Part of a small language model's weights: learned positions.
Each number is 128 + 24 x the weight over its row's rms, rounded and kept within 0 to 255. Layers, rows and columns count from 0. The size above them is the row's rms in percent of the matrix's.

# layer 6 MLP up, 512x128, rms 0.223, rows 427-453, columns 0-127
size [106 108 100 110  97 103 102  90  97 102 105 106 101  99  99 104  92  92  90 102 105 111 101 101  92  90  98]
[[123 159 105 123 116 134 156 113 110 167 114 138 126 160 182 114 130 118 122 103 121 121 106 114 136 150 145 114 112 102  94 131 130 141 182  87 121  98 129 146 109 142 136 110 151 147  81 163 140 129 102 143  85 155 182 113 133 140 104  94 132 183 110 140 102 111 145 122 112 152 145 103 156  98 109 112 115 128  85 132  98 128 139 121 105 109 193 123 130 122 107 114 143 161 149  97 132 141  87 121 122 150 143 120 104 131 202 172  93 116 129 158  68 123 124 150 114 114 129 134 109 135 145 109 125 130  95 144]
 [130 129 116 168 134 124 159 145 145 105  95 138 111 171 124 133 149 147 137 110 114 143 115 107 119 136 121 123  92 139 168  82 133 124 142 136 120 136 108 102 138 120  95 134  94  98 173 161 132 173 115 169  98 160 146 146 171 105 137 152 130 124 127 108 143  99 120 148 120 108 106 157 109  93 208 118 144 117 105  91  99 107 119  98 124 141  77  89 142 161 124 126 121 144 146 126 138 126 179 146  98 153 127 131 130 139 168 155 143  84 133 158  89  91 117 150 138 153 140 125 117 143  98 130 160  97 150 156]
 [154 116 173 123 122 122 153 140 129 134 140 136  97 125 102 117 133 115 159 111 127 122 135 114 166 169  65 142 154 146 115 169 114 115 103 156 120 148 140 123 120 134 103 140 121  82 111 122 106 139 124 137 155 127 143 107 108 142 124 137  95 122 102 179 151 116 120  77  92 160 162 123 120 115 138  43 122  75  65 147 127 166 125 107 101 117 139  88 136 131 144 119 133 124 166 128  94 137 161 119 116 127 166 125  87 112 151 155 132 141 142 107 110 129 131 115 110 157 115 106 122 127 177 156 104 116 140 159]
 [125 116 166 163 141 133 102 100 119 137 125 100 145 148 108 148  94 142 161  91 167 163 143 111 135 149 117  99 143 127 165 136 169 111 130  94 145 101 142  67  90 133  95 101 145 122 105 136 145 120  93 107 153 136 106 155 145 134 125 167 140 174 147 118 144 142 121 115 145 130  87 102 157 128 134 122 187 156  85 141 142 121 111  96 131 103 153 102 167 116 139 109  97 121 146 122 108 131 113  95 106 148 125 127 137 109 138 125 123 158  99 129 124 166 146 114 104 137 150 106  85 104  91 154 129 111 162  66]
 [188 134 101 149 121 120 161 121  88 155 136 149 134 120 144  79 138 185 118 133  99 131 132 103 151 146 126 111 140  99 137  95 121 132 114 190 137 157 150 135 130 100 103 162 132 111  90 105 152 124 131 147 133 115 156 123  98 116 146  87 129 159 148 134 156 135 123 119 146 115 121  87 133 183 120 142 122 114  79  87 139 113 104 139 139  99 175 143  89 157 134 152 113 104 127 150 158 152 148 141 144 128 125 154 129 143 135 131 121 163 173 133 156 147 136 151 178 106 142 117 124 164 111 108 131 134  92  76]
 [131 101 102 149 108 183 131  98 108  92 167 132 138 134 146 135 137 132 125 157 124 115 142 114 120 145 107 124 101 114 149  95  85 105 149 113 162 131 175 126 149 170 152  91 109 180 151 132 118 140 138 143 102 124 123  80 142 102 125 146 177 171 141 156 114 167 131 130 135 120 102 147 118 141 134 123 107 100 127 136 117 144 124 104 105 167 161 119  96 118  90 193 126 113 139 128 175 118 112 101 133 123 102 144  76 157 126  75 144 122 104 133 152 127 124 146 100 127 145 104 139 101 134 139 116 191 121 135]
 [133 109  84 110 132 157 114 148  77 136 118 118 101 143 179 109 144 126 115 150 151  95 134 114 147 160 123  91 159 138  97 130 113 107 143 104 131 127 170 120 106 137 104 130 105 118  95 118 119 146 101 153 117  95 129 169 111 152 116 134 120  89 149 126 115 154 123 128 108 114 149 124 111 133 116 122 106 158 110 127 101 135 135 124 119 182 148 125 109  84 119 139 141 155 118 163  55 172 140 109 130  86 116 141  84 138  82 129 129 164 150 138 137 125 120 177 130 152 114 198 166 100 116 129 111 154  99 127]
 [138 117 116 178 146 130  93 117 167 166 117  89 107 145 167 171  90 187 123 129 105 153 138 106 125 127 106 151 150 138 147 119 122 124  97 126 120 140 105 129 131 106 165 112 140 119 125 108 176 189  87 153 155  95 149 129 149 127 152 137 136 137 110 115 106 160  76 104 107 126 122 112 109  76 164  99 157  99 139 143 130 136 173  89 126 123 115 157 104 113  82 133 128 127 141 154 150  91 138 133 135 137  98 168 144 132 157 123 111 153 104 110 111 115 100 114 100 113 128 118 120 162 107 115 106 126 145 157]
 [113 122 146 218  98 131 106 116 126 153 100 124 134  90 109 105 145 126 126 153 162 176 107 154 132 150 113 141 112 137 122 127 159 169 149  75 157 148  98 182 152 123 105 116 135 112 133  76 122 129 124 102 120 164 139 128 147 101 146 152 113 122 148 143  92 112 130 139 118 124 101 135 110 145 123 154 126  93  77 111 137 105 123 129 143 167 146 144 126  80  72 127 151 123 124 116 165 117 119  79 162  98 107 158 137 127 131 160 139 110 160  98 113 131 124 102 101 109  93 128 142 109 127 119 101 141 125 121]
 [ 84 137 116 148 146 139 136 136  99 152  98 125  88 119 111 149 111 148 157 125 112 162 117 122 112 110 149  71 186 112 128 147 131 112 135 117 135 109 137 139 145 151 158 165 117 191 125 102 106 102 120 132 126 123 123 131 147 165 117 168 127  70 174  96 105 161 152 103 143 143 138 124 123 127  87 121 146 121 130 100 158 102 127  89 140 160  99 112 134 170 132 155 129 134 105 106 132 113 128 142 140 136 124 172 128 138  86 181 121 108  86 140 105 116 109 137  96 121 156  94 101 113 114 108 128  77 115  98]
 [137 118 143 117 127 122 104 150 140 125 112 123 114  92 141 138 152 125 112 160 122 120 128 167 135  89 179 118 118 105 172 166 124 154 134 131 105 140 171 116 134 110 115 126  89 146 131 160  72 159 138 139 124 129  92 132 114 157 143 115  73 141 158 122 112 116 159 150 139 134  98 138  96 113 135 105 133  91 137 173  65 135 129 143 131 149 122 144 144  97  85 101 154  95  97 101 203 142 131 131 132 118 103  65 130 126 153 131 106 140 114  83 155 164 138 133 113 116 153 154 120 153 111 130 130 129 121 101]
 [118 111 125 129 121 128 115 134 153 134  96 162 102 111 155 119 109 168 166 134 109 124 108 112  96 137 149 127 114 170 174 150 157 152 106 119 151 139 102 111 112 171 180 168  73 179 161 117 148 143 149  90 142 144 142 121 103 114 106 125 106 142 126 129 115 158 130  78 135 162 135 110 139 103 127 116 142 140 155 110 131  96 177 139 126 142 140 107 112 133 114  61  65 112 151 108 128 116 141 122 124 106 156 117 119 102 131  96  97 160 132 147  87 134  98 124 115 142 150 170 130 162 116 166 128 129 120 136]
 [109 143  94 115 141  97 138 108 128 116 130 142 142 126 130 106 140 171 142  90 126 110 127 149 117 150 102  82 148 121 155 171 140  86 155 168 149 107 134 129 120 115 124  81 134  93 146 129 128  99 129 168 163 136  88 100 140 102 144 165 134 121 121 115 139 122 182 126 129 120 104  93 136 147 128 115 179 158 142 171 135 137 142  81  99 104 179 109 129 155 140 148 133 121  98 105 126 113 174  93  91 102 135 132  89 153 117 104 194 141 134 141 131 157 126 175 129 133  84 139 129 130 150 123 110 132 140 122]
 [107  94 135 127  87 147 131 154 117 130 162  82 118 165 153  84 118 112 114 176 192 120 148  96 178 122 160 166 146 158  94 101 102  83 130 130 121 115 166 131 130 152 132 150 131 113 127 163 112  89 112 101 148 115 149 141 108 123 132 128 126 146 113 151 154 129 131 127 152  93 117 115 110 131 133 138 112 100 204 118 143 148 150 135 154  62 150 137 122 140 111 157  97 104 125 125  92 109 120 128 136 125 130 142 131 149 136 102 126 152  91  86 128 117 124 126 120  96 133 145 121 163 174 107 113 128 105 138]
 [137 153 151 158 146 155 126 131 169  94 113 124  89 137 159 143  95 168 121 138 135 122 155 145 102 153 126 149 189  93 156 178  94 140 147 132 102 122 120 144 138 124 163 113 143 115 158 116 145 138 155 104 147 114 102 148 153 142 100 128 112 123 116 119 106 106 163  99 124 145 111 146  87 108 120 123  92 167 120 180 135 121 151 106 144 106 155 124  97 157 136 163 135 129 149 101 139 111 191  95 152 117 160 135 127 142 142 197 128 105 124 123 134 136 123 113  96 182 124 137 101 120  96 140 117  96 142 134]
 [171 139 103 104 108 164 158  97 138 146 165 139 129 136 123 158 111 133 152 166 105 182 103 136 132 143 178 111 115 157 164 156 129 138 127 165 115 111  85 124  94 169 121 147 122 162 163 104 140 139 126 152 120 101 145 168  90 123 136 107 116 112 116 120 127 132 126 130 113 131 114 128 113 146 122 153 107 105  63 138 165 133 130 137  97 117 115 125 132  65  95 120 132 111 166 138 111 113 169 154 133 128 105 136 123 113 155 135 128 159 139 111 161 112 142 157 105 107 135 180 127 115 148 113 164 163 171  91]
 [ 76  84 166 110 140 135 121 114 117 103 139  75 130 117 135 152 140 110  91 160 100 137 147  88 160 167 121 121 103 150 124 128 135 121 124 146  99 106 133 103 173 144 150  96  66 136 133 145 137 150 118 103 137 144 169 110 111 124 109 113 132 133 100 116 158 135 174 141 105 116 141 127 154 136 147 100 149 140 132 125 153 103 139 120 157 141 110 136 125 102 155 150 112 186  88 129 102 132 109 123 115 140 117 173 127 127 156 103 138 146 172 126 114 120 143 136 132 113 167  97 175 180 120 145  99 174 169 119]
 [127 161 101 184 114 101 136 109 120 177 158 126 143 155 106 129 147 145 134  84 165 135 130  99 126 165 135 135 139 123 142 116 130 113 155 145 134 121 133 145 175 115 193 121 105 109 122  89 109 162 130 116 127 156 114 111 123 121 151 111  92 151 105 145 116 159 145 154 126 138  87 134 103 141 109 126 127  85 133  97 105 102 105 137 135 135 146 182 122 161 124 156 119 135 153  83 119 130 142 136 126 121 104 102 118 137 156 156 136 172 146 115  80 143 159  70 120  95 146 131  86 145 163 130 147 151 174 110]
 [103  92 117 138 121 132 125 149 145 139 141 108 146 110 123 162 124 122 105 159 140 189  91 164  91 130 135 111 143 136 135 140 169 124 169 134 113 149 163  87 111 104 161 167  59  82 128 155  98 107  74 138 126 140 130 157 133 161 130 120 138 133 146 130 105  93 119 101 134 149 148 126 114 151 137 143 148 109 156 153 149 127 117 116 121 169 107 123 132 119 128  90 102  99 118 130 170 136 114 126 166 116 120 138 134 119 161 174 122 173 134 111 116 105 112  90 134 164  68 147 152 139 127 149 142 109  99 105]
 [129 131 136 120 116 111 167 107 125 143 140 128 119  90 122 152 189 130 119 120 188 131 123 126 157 142 104 115 118  97 109 125 137 122 142 109 129 131 118 110 156 130 136 132 147  72 187 149 132 100 128 114 158  91  58  97 162 137 112 127 190 119 145 115 166 134 102 159 110 149 105 158 137 110 145 118 127 127  84 149 102  73 110 165 107 131 143 121 109 126 122 110 129 140 126 169 117 108 142 106 121 134 126 168 125 148 148 155 154 131 128  95 102 157 141 164 117  68 146 116 134 117 174 134 148 118 116 138]
 [ 96 105 121 123  92 142  89 101 113 143  71  75  96 168 111 118 130 129 111 137  90 152  89 129 141 121 127 152 118 116 139 142 121 146 169 137 144 123 113 146 110 133 125 123 124 131  82 138 122 138 142 121 149 127  78 145  94 118 128 161 136 156 103 136  89 128 124  87 130 118 108 194 122 129 167 132 138  97  99 116 100 133 123  86 128 112 118 135 126 149 128 142 158 115 102 115 162 113 131 119 136 144 125 197  98 119  98 101  98 127 124 142 157 106 164 118 113  71 105 126  72 119 117 138 120 130 159 170]
 [108  96 161 111 149 118 131 110 159 112 129  96 180 120 161  81 105 134 127 130 142 161 151 175 153 122 112  97 132 138 145 138 143 133 109 118 126 129 116 110 126 113 135  98 114 122 124 164 133 123 163 132 112 124 120 153 148 114 135 116 110 179 123 193 152 140 119 162 128 118  87 138 114 161 174 106 159  81 180 128 130 163 134 119 149 137 122 147 140 125 129 108 133 118 105 104 138 145 130  98  95 144 146 130 149 111 174 133 127  85 135  58  89 142 140 159 162 117 129 135  99 183 115 117 114  90 113 117]
 [111 129 151 144 125 119  65 163 118 100 122  93 118 136 171  96 133 145  98 144 146 128 126 167 142 134 153 126 103 130 155 122 161 124 107 151  93 145 128 117 132 115 161 136 129 117  77 176 122  91 137 151 112 151 120 160 124  64 166 146 186 151 141 154  93 138 112  94 125 162 116  97 118 136 140 120 111  94 129 147 154  84 100 135 141 123 131 106  80 126 136 158 148 137 147 149 120 116 138 104 139  88  96  99 143 154 123 145 123 142 124 149 144 129 127  99 180 163 118 156 121 129 176 130 122 115 152 101]
 [160 125 116 133 168 113 132  87 152 134 120 107 104 207  95 103 120  75 150  85 116 159 161 171 114  96 111 134 120 145 135 132 127 138 128 119 150 116 148 149 146 107 140 107  95 123 151 192 109 142 130  93 104 151 113 123 119  97 146 144  97 154 149 146 121 158 138 146 136 126 158 156 125 151 149 119 159 101 139 120 111 121 149 115 118  97 100 122 117  84 117 155 103 124 131 113 141 123 121 173 134  62 131 123 155 134 140 109 152 103 161 149 129 131 131 168 121 122  92 165 105 120 100 126  96 124  82 125]
 [125 101 134 139 151 116 124 115 130  83 127 124 101 148 136 111  91 161 154 112 126 132 136  97 131 149  97 103 177 112 148 124 140 114 172 155  93 127 116 150 114 141  92 129 142 138 125  91 135 146 178 105  76 123 109 155  83 118 126 134 167 133 142  98 121  95 161 113 128 117 148 108 120 170 104  99 160 138 125 149 138 156 125 127 180  94 176  70 188 115  88 141 129 137 159 160 157 156 132  99 121 109 131 128 135 146 157 121  88  94 121 131 117 142 107 114 133 111 139 128 142  86 138 138 147 132 110  93]
 [111 141 134  99 146 129 122 141 139 144 123 159 148 106  97  97 159 141  87 143 151 151  89 148 177 157 113 116 130 158 169 115 157 169 113 166 118 127 155 166 114 102  89 172  98 107 167 165 130 130 126 139 106  82 127 143 136 146 135 140 149 143 162 129  57 111 126 154 147  79 124 124 143 106 135 178 134 145 111 102 144 125 142 158 111  97 125 119 119 130 134 136  99 118 146 124 131  92 121 113 127 157 119 138 137 122 166 132 156 112 121 152 141 139 109 148 127  75 132 108 148 155 115 123  78 183 130 152]
 [136 122 144 130 118 147 138  87  97 102 146 114 145 148 103 134 153 164 133 195 122  98  58 140  76 137 123 149 132 143 136 151 157 131  98 133 119 122 130 106 142  85 126 116 145 108 101 128 149  89 144  93 117 125 146 119 141 124 141 127  91  90 101 118 125 149 109 152  85 108 106  80 178 119 151 108 176 131 123 149 176 120 111 150 123  99 127 180 109 130 112 150 116 159 114 145 152 127 124 129 141 142 122 160 119 157 112 146 140 116 114 147  91 118 113 127 138 116 137 115 157  65 104 160 157  92 134 129]]
# layer 6 MLP down (transposed), 512x128, rms 0.23, rows 427-453, columns 0-127
size [102 104 100  99  92  95 100  98  85  90 113 105 102  97  98 118  99  94  96 112  89 121  98  83  96  96 100]
[[183 125 165 132 126 149 115 103 134 137 134 136 149 166 107 148 131 128 118 120 132 156 130 151 139 125 154 177 122 101 117 116 173 101 102 134 176 119 139  95 125 118 149 139 168  95 146 118 119 102 128 139 108 112 129 123 122  86 126 172  70 163 104 104  72  86 127 130 139 113 195 109 113 148 123 157 143 111 169  89  95 142 118  89  85 109 146 112 148 140 132 113 107 163 157  97 135 134 143 115 111 102 121 162 129 101 119 126 141 118 146 132 148  65 140 113 139 140 151  99 124  99 139 146 128 151 120 143]
 [129 140 133 128 150 154 102 143 107 103 135 151 149  71 100 152 129 203 102 145 131  71 108 113  86 102 116 121 104 111 106 125 143 139  79 151 109 124 138 173 133 132 125 117  98 163 131 123 144 105 154 131  61 140 110 116 104 108 110 100 102 169 121 140 144 164 141 152  83 109 150 120 148 101 132 176 149 149 100 135 139 128 126 115 138 155 147 137 154 155  96 108 167 109 117 124 123 140 142 117 105 108 150 141 146  98 135 124 158 158 131 115 164 158 149 174 108 168 124 105 158 134 140 138 147 119 137 134]
 [111 102 100 146 153 123 137 159 139 107 147 107 159  99 120 109 134 135 171 108  99 177 150 109 151 105 111 130  94 103 111 125 114 101 107 129  66 125 145 142  92 105  98 138 131 139 149 126 152 131 155 126 122  86 117 124 126 146 155  97  85 113 144 126  88  98 147  96 115 134 146 107 139 139  97 100 166 132 129 101 156 145 111 127 124 166 142 170 136 126 153 165 113 123 120 102 159 158 121 117 160 109 109 118  89 130 135  55 188 144 145 111 134 134 113 145 122 143  93 150 148  74 153 113 130 103 147 134]
 [147 189 111 114 142 101 111 107 107 129 132 127 104 121 112 116 107 131  95 144 108 135  98 123 161  95 162 139 126 129 160  89 129 166 139 130 155 177 142 153 143 140  94  95 124 145 154 124 155 131 156  89 163 137 133 152 141  98 114  97 120 135 159 126 166 119 172  79 161 122 112 135 158 149 111 175 108 167 126 140 143 154 161 163 117 137 125 121 139 115 141 132 128 154 106 114 101 132 126 139 137  73 140 115 121 131 116 111 171 144  68 149 144 119  97 161 126 185 137 124 137 157 161 176 120 123 132 139]
 [142 137 123 134 121 113 134 124 134 119 159 120  78 135 115 147 165  71 180 128 109 118 170 119 130 117 107 127  72 145 100 138 117 106 158 128 138 138 151 129 123 144 114 135  88 153 172 106 176 137 180 120 143 113 125 143 127 118 133  92 149 148 156 107 148  98 117 168 157 146  81 151 117  88 163 121 100 145 141 137  98 172 163 139  95 145 117 143  98 103  94 163 145 128 123 141 114 146 126 154 136 164 126 117 144 126 150 122 141 133 121 119 177  93 131  84 141 113  77 100 127 133 120 154  96 136 160 121]
 [141 127  92 128 137  92 141 109 134 178 148 119 129 133 111 148 130 151 111 116 140 137 143 149  86 108  95 129 155 108 138 115 119 164 104 160 137 119 135 164 147 119 134 119 112 122  94 102 111 107 132 177 114 136 155  97 100 193  87 102 119 169 136 133 118 124 150 102 131 111 171 102 139 131 166 125 115 162 160  96 114 128 153 120 121 181 178 122 159 151 120 102 118 129 169 168 144 111 136 101 136 149 115 148 171 147 110 141 125 153 154 173 142 103 146 134  87 148 153 161 142 120 112 149 154 170 101 117]
 [152 125 125 131 146 109 159 175 107 121 171 132 151 101 100 138 130 154 106 129 138 172 133 113 114 121 132 150 158 145 137  70 134 149 116 113 138 125  85 196  76 112 151 156 130 149  70 121 166 127 115 124 150 148 133 131 128 130 129 150 119 122 172 138  90 118 112 137 112 128 127 101 136 117 100  77 161 127 123 156 162  93 115  87 125 131 118 180 125 139 111 131 175 130 168 143 124 165 111 140 140 122 137  86 105 100 155 133 124  81  91 127 146 131 100 154 146 120 160 163 117 112 113 152 125 130 117 133]
 [122  81 138 114 133  83 144 124 133  89 172 107 102 117 100  85 125 155  79 156 172 124 116 147 142 149 124 139 120 120 173 138  95 138 128  99 151 136 139 149  92 151 170 105 124  91 111 142 139 115 134  89 118  83 130 145 177 100 134 112 155 146 146 129  92 120 150  90 153 167 140 135 109 145 142 111 115 127 138 172 116 157 114 100 133 146 112 134 135 166 130 131  79 144  95 154 126 143 139 153 127 124 109 154 111 110 171 135 117 134 136 166 167 113 133 151 156 169 112 148 120 174 143 132 117 171 118 109]
 [181 120 132 104 126 123 131 133 157 132 112 124 122 153 103 143 122 148 161 154 115 170 117 127 125 153 145 128 108  88 168 108 156 148 119 102 111 136  71 134 160 103 166 117 146 145 133 151 169  95 100 140 145  86 152 140 129 161 110 192 118 108 139 120 103 150 100 159 132 126  95 129 155 166 185 110 127 137 159  85 172 118 112 123 125  92  93 151 136 153 157 131 157 127 136  93 126 122 124 148 145 139 133 122 141 119 137 155 116  90 146 177  90 129 145 140 123  96 156 153 149 154 115 130 139 130 171 139]
 [121 153  99 121  90 157 106 144  94 105 149 133 119 104 146 136 130 119 128 134 136 114 144 131 138 131 123 116  68 127 148 119  97  96 154 124  83  56 118 131 121 134 138 112 158 115 148  98 118 131 136 136 102 149 136  72 160 153 126 149 180 154 123 125 141 116 117 153 160 124 141 116 145 133 208 122 113 138 120 136 133 111 143 125 131 126 161 155 104 145 141 164 134 171 115 143  92 148 136 147 119 144 154  88 115 122 172 100 179 106 136 135 140 152 157 139 132  84 128  81  90 134 131 106 139 166 141  91]
 [104 166 153 145  94 125 114 110 114 108 100  58 133 111 131 136 167 145 110 174 100 116 104 140 145 173 116 106 130 115 114 134 144 155 155 112  96 114 141 127 101 127 116 162 103 136 145 114 105  80  85 108 127 136 176 173 193 160  99 143 125 129 107 142 145 122 121 152 136 124 160 106 158 102 126 129 129 122 108 155 129 125 130  95 159 139  92 143 142 121 141 129 125 175  80 131 139 104  78 127 123 150 130 133 124  87 136 125 127 151 116 153 134 136 118 118 101 122  97 137  99 135 152  80 102 166 125 166]
 [ 96 140  78 144 116 151 120  98 140 184 152 109 157 149 123 136 128 114 130 104 111 124 131 154 145 133  90 123 108 121 129  94  70 163 132 147  75 117 153 131 151 119 138 122 139  97 107 111 123 108 107 116 104 129 154  97 181 115  94 151 139 113 129 112 111  99  99 102 143 157 140 131 148 112 107 134 149 120 122 114  63 135  51 135 116 151 118 107 118  89 162 171 122 114 142 144 148 133 145 127 118 116 104 139 124 151 145 122 149 112 110  91 120  95 169 106 132 132  82 110 142 159 154  90 115 115 135 159]
 [167 139 169 115 120 133 153 131 141  89 106 104 139 107  76 149 146 125 157 153 120  67  85 123  97 116 149 145 148 131 169  94 140  49 130 130 101 152 164 128 127 142 139 125 115 108 106  97 137 109  95  82 179  95 125 179 144 147 102 150 138 163 120 135 130 126 145 105 141 137 150 132 154 113 134  96 107 127 121 145  81 114 160 132 140 137 130  94 130 126 141 133 146 125 105 128 142 134  92 126 125 162 140  97 112 104 144 114 111  89 149 103 132 162 117  87 125  96 145 142 123 149 104 147  91 124 123 111]
 [144 128  78 110 133 115 122 116  88  90 106 108 111 131  92 134 115 130 113 116 135  92 119 155 106 217 162 154 115 139 124 140  93 124 128 138 147 113 173 152 125 138 137 127  92 198 125 150 181 109 126 148 127 124 107 153 105 135  54 155 145 147 137 122  98 147 133 131 141  98  95 119 150 132 167  93 137  95 126 119 138 145 127 133 110 158 140 120 117 129 135 147 149 106 130 122 147 119 123 132 124 130 168  61  86 119 146 126 125 111  97 123 132 133 137 136  93 145 130 156 123  91 164 119 123 134 125  99]
 [171  98 114 117 158 103 109 129 117 157 146 141 143 138 125 153 127 140 154 139 100 137 143 110 114 114 148 138 133 122 143 130 140 133 165  91 135 107 137 129  84 133 100  96 107 138 149 134 136 120 136 126 131 110 142 141 132 184 116  96  86 165 153 148 116 114 150 117  91 116 109 113 135 139 139 133  62 110 203 132 183 110 142 117 123 104 112 113 136 120 139 119 120 143 122 120  98  82  99 131 131 129  96 116 139 161 120 106 159 181 151 165 180 140 137 152 130 158 183 144 104 159 165 139 115 134 179 133]
 [110  96 129 118 113  95 111  80 146 127 182 157 162 136 108 154  96 147 136 116 120 155 108 148 111 143 142 114 133 138 115 104 152 107  92 174 116 155  86 100 109 142 128 134 121  85 125 115 138 112  82  99 141 172 135 118 115 118 162 149  91 161 129 136 173 118 132  89 115  96 112 153 141 120 105 116 139  99 135 153 116 127 102 125 106 168 114 119  95 117 130 137 150 118 138  68 143 135 135 126  56  69 128 129 130 134 173 112 122 118 140 118 106 105 123 159  94 113 110 123  77 133 115 103 140 126 106 137]
 [127 160 108 173 114 107 166 111 114 137 148 188  98 151  95 143 158 149 107 130 149 106 100  98 164 113 168 124 137 129 141 152 139 165 164 148 140 104 112 115 135 153 131 137 143 123 149 122 165  99 124 139 132 118 139 146 128 150 141 177 122 144  96 149 108 133 157 123 138 106 128 133 145 170 138  86 120  94 155 143 154 121 166 129 112 118 100 166 151 144 148 140  99 153 130 123 139 128 101 147 141 127 129 115 143 146 109  53  69 143 137  91 105 174 150 111 173 165 146 154 154 133 114 137 112 116 112 153]
 [ 94 120 127 115  98 111 140 111  99 137 160 141 118 158 161 141 103 107 133 108  75 129 176 147  99 144 162 165 107 120 147 144 107 132 146 165 174 158 132 108  83 166  99 159 129 114 136 122 116  88 163 152 128 115 140 141 133 114 116 120  87 161 146 135 147 166  91 143 132 157 123 118  86 164 214 127  94 117 150 101 135 117 112 110 126 142 103 134 133 125 110 100 152 109 155 119 134 138 152 131 139 143 160 104 135 135 126 139 162 119 108  95 134 132 134  90 159 157 102  92 123  94 104 149 118 145 110 111]
 [154 128 160 130 116 134 146  91 142 121  87 133 139 100 107 151 139 111 122 120 128  92 135 119 190 162 125 143 109 110 120  80 132 121  64 144 158 122  89 144 123 158 119 133 132 128 125 127 164 154 134 144 112 110 126 130 150 101 133 114 115 106  98 108 110 176 112 136 111 162 103 101 114 114 105 101 130 111 131 126 120 127 111 137 128 109 144 146 157 155 162 198 124 135 135 107  91 100 128 118 118 167 134 131  97 154 109 135  96 104 109 106 157  96 202 127 108  74 181 134 142 141 113 159 125 132 114 157]
 [167 116 100 155 139 129 106 137 101 127 167 181 135 105 114 110 137 124 162 129 174 125 125 128 152 120 116 162 100  85 128 101 115 133 153 144 152 151 148 118  92 154 145 117 130 112 115 115 138 137  99 127 102 132 133  78 130  66 117 128 152 122  90 108 121  83 138 131 108 140  94  86 143 130  97 123 116 141  92 165  77 135 139 145 114 135 162 102 142 132 135 132  98 133 130 123 140 168 157  93 122 119 125 113 151  86 104 117 171 146 109 162 121 156 107  88 163 110 118 178  80 141 157 135 138 141 141 157]
 [141 127 107 179 112 129 170 130 150 132 150 167 132 129 117 113 175 165 118 155 134 127 137 134  94 150 137 150 107 165 126 121 133 148 147 155 152 122 152 145 124  69 102 105 163 118 150 116 134 133 100  97 129 128  98  80 159 117 158 115 144 110 120  79 144 119 157 177 153 115 117 131 147 125  99 109 111 175 156 109 150 145 116 135  94 109 128 147 147 158 157 101 108 114 152 147 134 120 143 138 166 114 158  96 143 133 154 145 114 145 157 150  89 128 116 122  97 125  58 139 156 131 121 128 171  85 102 145]
 [149 113 137 108 111 135 146 100 144 132  84 133 139 152 109 145 131 170 125 129 122 125 102 109 116 140  77 167 175 119 182 143 157  84 127 131 172 130 105 158 152 150 127 131 127 123 144 151 172 132 120 160 177 117 148 161 121 118 136 127 112 151  80 135 125 113 123 106 115 145 114 123 136 102 102 142 148 104 123 170 100 126 138 118 113 122 104 115 132 122 103 114  99 113 150 161 147 153 164  75 131 159 143 112  86  99 120 151  98 111 132 124  65 142 110 143 158 141 178 131  93 114  89 108 100 114 152 160]
 [136 150  80 109 100 132  98 138 100 103 148 130 157  98 108 122 124 172 145 123 113 100 126 147  98 139 114 127 114 145 123 102 145 164 103 126 117 126 107 157 105 159 111 169 143 166 117  85 143 121 127 176 109 121 158  69 118 153 149 123  78 129 139 118 117 139 158 149 102 130 144 102 148 107  99 134 132  99 104 163 103 125  87  84 189 176 115 138 138 150 106 178 141 109 103 153 134  98 154 132 141 121 100 144  97  92 101 141 106 147  97 150 136 100 113 123 147 132 104 148 121  97 107 108 122 143 151 127]
 [127 118 183 140 120 136 116 148  88 173 101 109 172  90 159 146  87 121 143 159 133 103  98 118 123 158 153 130 130 124 143 143 123 125 155 173 123 140 129  92  82 120 124 145  85 115 120 114 136 156 113 109 138  94 111 109 103 130 115  99 159 161 106 107 139 137 141 112 126 152  81  93  90 159 124 123 125 177 107  95 132  99 115 102 127 121  98 128 114 150 133 102 173 126  79 181 135 112 105 139 122 126 128 134 110 114  88 123  77 121 117 113  98 145 131 150 103 132 145 134 113 177 113 137 109  82 114 115]
 [141 115 137 196 119 128 109 141 125 135 109 109 121  99 122 135  95 102 148 106 121  75 126  86  97 104 105  95  93 120 107 139 128 137 167 122 154  92 155 138 147 158 152  95 134 101 117 113 106  94 187 128 123 162 105 141 150 135 124 131 123 134 116 143 148 117 125 139 108  73 111 114 106  97 108 126 156 124 122 190 128 142 116 149 128  87 165 154 142  86 130 132 125 101 115 108 152 135 157 157 111 156 135 110 168 118 149 111 137 154  98  92 165 160  99 121 138 163  88 115 133 103 113 103 121 127 166 113]
 [130 132 137 140 118 132 123 105 165 134 105  75 100  97 145 124  92 140 112 122 135 120 118 115 127  79 108 124 127 130  99 117 133 122  92 116 133 117 127 166 104 128 109 101 126 154 135 130 145  72 132 118 143 177 179 128 129 141 105 151 137  94 112  72 123 137 136  92  80 168 107 131 146 176 121 101 120  89 131 112  95  96 122 107 105 137 130 148 116 157 147 132 119 140 121 141  72 141 130  92 103  90 154 156 111 115 151 135 163 129 153 136 158 116 157 134 135 142 116 161 111 157 150 107 200 116 136  87]
 [ 92 138 125 175 118 101 153 133 154 139 124 125 130 155 145 129 182 128 139 119 156 167 111 172 129 112  84 120 150 131 119 145 111 144 110 109 173 132 182 151 115 124 110 122 104 118  92 184  82 110 141 114 161  92 152 108 124 102 150 132 123 143 112 127 152 147 166 114 135 165  82 128 131 172 106 138 134 108 157  98 127  86 175 100 170 123 129 134 118 145  97 137 121  89 157  94 161 108 126  89 142 120 151 134 128 103 131  96 114 110 145 114 131 111 133 144 172 116  93 127  89 117 135 133  94 143 125 132]]